From a checkpoint of a small transformer trained on Wikipedia.
Size: 4 heads of 32 (2 for keys and values), 7.1M parameters.
Each number is 128 + 24 x the weight over its row's rms, rounded and kept within 0 to 255. Layers, rows and columns count from 0. The size above them is the row's rms in percent of the matrix's.

# layer 8 attention output, 128x128, rms 0.213, rows 102-127, columns 0-63
size [108 105 113  94 110  93  98  86 110  97  98  90 100  95  98  86 103  99  88 101 114 107  96  90  89  97]
[[ 90 127 147 131 155 134 163 133 121 121 145 155 125 159 127 124 128 126 119 159 130 150 176 121 135 153 113 144  98 168 107 158 156 146 116 177 140  88 166 132 166 127 126  79 150 146 122 123 127 126 155 112 129 113 132 138 123 103  91 102 113  88 162 115]
 [117 103 148 134 102 109 131 144 134  70 133  87 134 104 123 113 122 118 119 173 127 116 143  72 131 123 138 146 129 143 150 119 128 129 142 101 131 134 103 124 171 162 105 192 136 142 108 122 106 150 153 150 145 126 142 182 116 163 104  97 140 145 129 125]
 [135 184 114 134 154 108 136 102 119 117 175 135 101 111 137  88 109 159 112 107 120 152 117 120 134 129 109 144 118 137 124 131 145 112 136  97 128 129 115 179 105 137 138 132 134 143 137 122 108 134 100  91 157  81 123 131 100 135  70 130 136 134 139 144]
 [116 133 163 153 113 131 129  76 116 138  97 115 140  91 109 148 106 116 156 137 140 114 132 136 127 146 118 123 107 121 110 110 149  97 108 126 132 117 106 142 178 133 157 130 134 151 133 142 132 151 118 136 149 105 124 141 132 129 115 124 133 139 182 130]
 [101 163 113 149 147 143 162 133 116 101 104 106 131 107 161 104 169 117 147 130 105 107 164 129 128 146  82 180 149 153 117 159 132 118 140 121 111  99 125 128 158 136 175 102 142 153 121 103 105 125 120 105 132 109 136 139  93 145 135 138 124 137 116 108]
 [101 137 124 118 136 152 107 138  79  84 133 150 111 118 127 122  94 139 143  92 112 149 154 167 107 118 115 147 133 133  95 103 118 139 156 139 117 126 152 134 144 131 134 149 142 159 146 103 150 103 147 129 189 104  83 100 141 115 134 173 117 150  98 143]
 [153  88 129  98 134 135 122 149 139 123 146 101 118 107  88  92 115 188 140  92  97 115 127  98 165 107 149 146 174 105 139 162 107 129 131 134  97 143 114 120 115 146 117 184  90 153 178 129 104 104 129 180  94 103 109 135 125 141 121 105 121 140 133 132]
 [141 134 127 158  85 153 144 122 140 174 139 132 129 158 110  94 168 163 115 126 136 142 110 141 154 139 144 180 156 154 119 111 130 122 103  88 169 147 126 110  78 134 117 113 137 126 137 128  88 107 114  96 126 105 161 142 123  93 116 117 134 104 133 113]
 [108  77  84 132  93 117 120 112 157 139 121 127 101 129 130 134  98 152 129 110 144 138  95 129 113 113 167 148 101 131 147  82 162 172 136 141 130 132 119 143 144 110 139  79 118 115 125 113 169 146 139 130 137 140 114 137 122 167  97  67 181 140  85 145]
 [173 165  89  96 106 123 147 106 110 108 101 121 119 110 138 120 131 194 121 104 118 141 123 146 112 135 123 106 121 141 116 136  87 118 166 186 130 107 154 140 126 161 149 152 151 150 127 155 162 122 138 113 145 154 105 103 150 113 144 133 157 124 150 126]
 [ 89 147 122 117 170 149  94 181 107 109 176 114 109 105  84 129  83  88 136 135 149 133 108  64 122 117 128 159 130 126  90  87 171 108 145 106 124 126 145 142 158 157 126 154 130 149 146 149 126 122 173 133 104 103 113 143 150 156 121 124 122 140 191 151]
 [171 118 139  92 122 131 151  87 142 126 122 155 122 143 118  88 120 118 159  97 143 145 118 113 154 129 111 125 126 118 148 125 104  99 151 136 137  90 119 169 106 139 123 112  78  90 126 105 149 133  94 188 138 114 120 127  68  88 122 141 124 103  99 168]
 [131  98  92  85 113 133  91 107 147 135 116 107 117  97  92 133 122 140 154 148 110 147 201 142 136 102  91 147 139 125 105 166 115 141 138 135 143 118 147 134  88 117 142 147 133 118 135 142 156 110 131 162 131  83 117 170 104 140 153 137 131 126 124 120]
 [112 129 216 116  89 126 151 104 151 110 149 134 105 152 111 158 104 113 165 151 127 147 144 134 109 105 140 116 102 156  90 136 115  76 115 121 150 146  86 143 122 138 115 132 124 133  79 139 127 126 144 112 163 140 106 129 139 147 118 126 140 128 106 107]
 [ 90 126 122  98 110 121 163 123 118 129  88 156 136 134 115 110 100 120 103 147 171 112 108 113 151 127 123 107 127 104 117 112 137 134 160 150 113 150 149 113 133 106 128 129 108 138 166 103  95 130 107 159  93 158  98 126 140 149 138 143 136 133 158 122]
 [128  79 122  99 136 107 104 107 132 114 124 137 162 162 113 133 126 128 111 110 154 122 134 106 131  90 125 173 101 120 131 125 142 151 103 155 130 155 153  86 149 102 128  77  96 131 144 120 118 109 164 159 108 111 149 131  97  89 136  75 154 157 127 151]
 [133 124 150 109 120 136 109 139 139 153 143 163 119 150 106  69 140  91 112 111 167 172  91  98 157 102 140 112 168 136 148  88 124 144 112 111 125 138 169 119 126 142 113 109 124 135 110 166 116  98 131 141  87 105 140 149 127 134 124 156 120 129 141 142]
 [138 109  94 143 163  69 106 115 152 127 124 163 124 106 115  93  90 120 103 183 131 137 115 132 118 130 135 106 143 137 157  64 150 130 131 119 147 164 131 122  97 102 109 110 130 122 183 140 132 130 107 113 158 130 133 139  88 135 134 169 143 149 134 131]
 [127 111 173 168 109 110 129 144  79  87 127 101 126  98 123 115 143 148 159 113 119  93  98 132 131 125 147 111 133 112 137 135 114 112 119 117 104 124 102 124 173 167 104 185 120 158 157 109 124 153 159 112 148 118  99 127 144 128 120  89 150 149 122 142]
 [ 96 134  75 129 117 120 124 123 116 128 165  95 150 149  91 122  96 154 113 129 138 122 166 113 120  86 101 138 141 121 123  90  98 106 145 114 106 122 132  93 137 166 139 173 137 118 137  95 139 121 111  88 152 146  87 158 122 184 108 121 143 127 134 107]
 [101 161 117 132 132 109 145 117 146  94 148 132 124  70 110 118 124 108 115 113 144 138 148 109 154 114 121 106  71 142 141 155 115 102 136 118 125 145 117 113  99 135 104 169 129 198 128 128 170 153 138 134 147 139 107 133 123 147 132 130 150 123  89  98]
 [135  98  89 106 104 140 172 116 105 142 139 103 111 119 153 140 125 120 115  92 158  80 110 121 150 141 116 143 132 111 131 131 149 142 132 108 167 127 103 112 134 111 129 149 132  92 125 131 187  96 139 146 151 170 123 165 148 112 147 115 128 136 134 107]
 [150 100 106 144  93 116 141  65 125 126 103 130 127 144  98 137 132 163  97 104 165 128 140 125  89 108  91 116 131 120 125 136 112 137 129 104 149 133 132 133 128 155 159 125 103 102 144 168 132 120 115 113 137 155 156 141 118 135 155 127 159 119 175 146]
 [173 116 110 139 145 127 114 164 169 139 119 125 136 147 123 130  87  95 139 102 154 133 117 142 118  97 112 127 170 123 123 113 124 112 108  96 157 127 154 130 106 107 116 111 133 124 114 164 154 142 164 163 111  91  94 116 106 145 150 116 112 151  97 174]
 [132 151 129 155 103 142 116  93 129 116 122 122 124  81 149 109 144 133 117 126 118 140 151 125 121 153 104 121 132 138 136 143  87 143 125 115 110 117 112 181 110 125 146 140 103 150 167 155 119 201 133 177 144 103  87 129 140 140 139 110 136  97 140 116]
 [ 76 127 140 150 150 111 135 136 117 122  93 113 107  95 161 144 113 165 113 126 111  98 136 155 104 125 156 141 116 137 121 144 157 119 138 159 108 167 110 138 119 141 155 104 146 159 150 110 144  78 157 130 131 152 137 102 120 120  93 144 145 131 108 127]]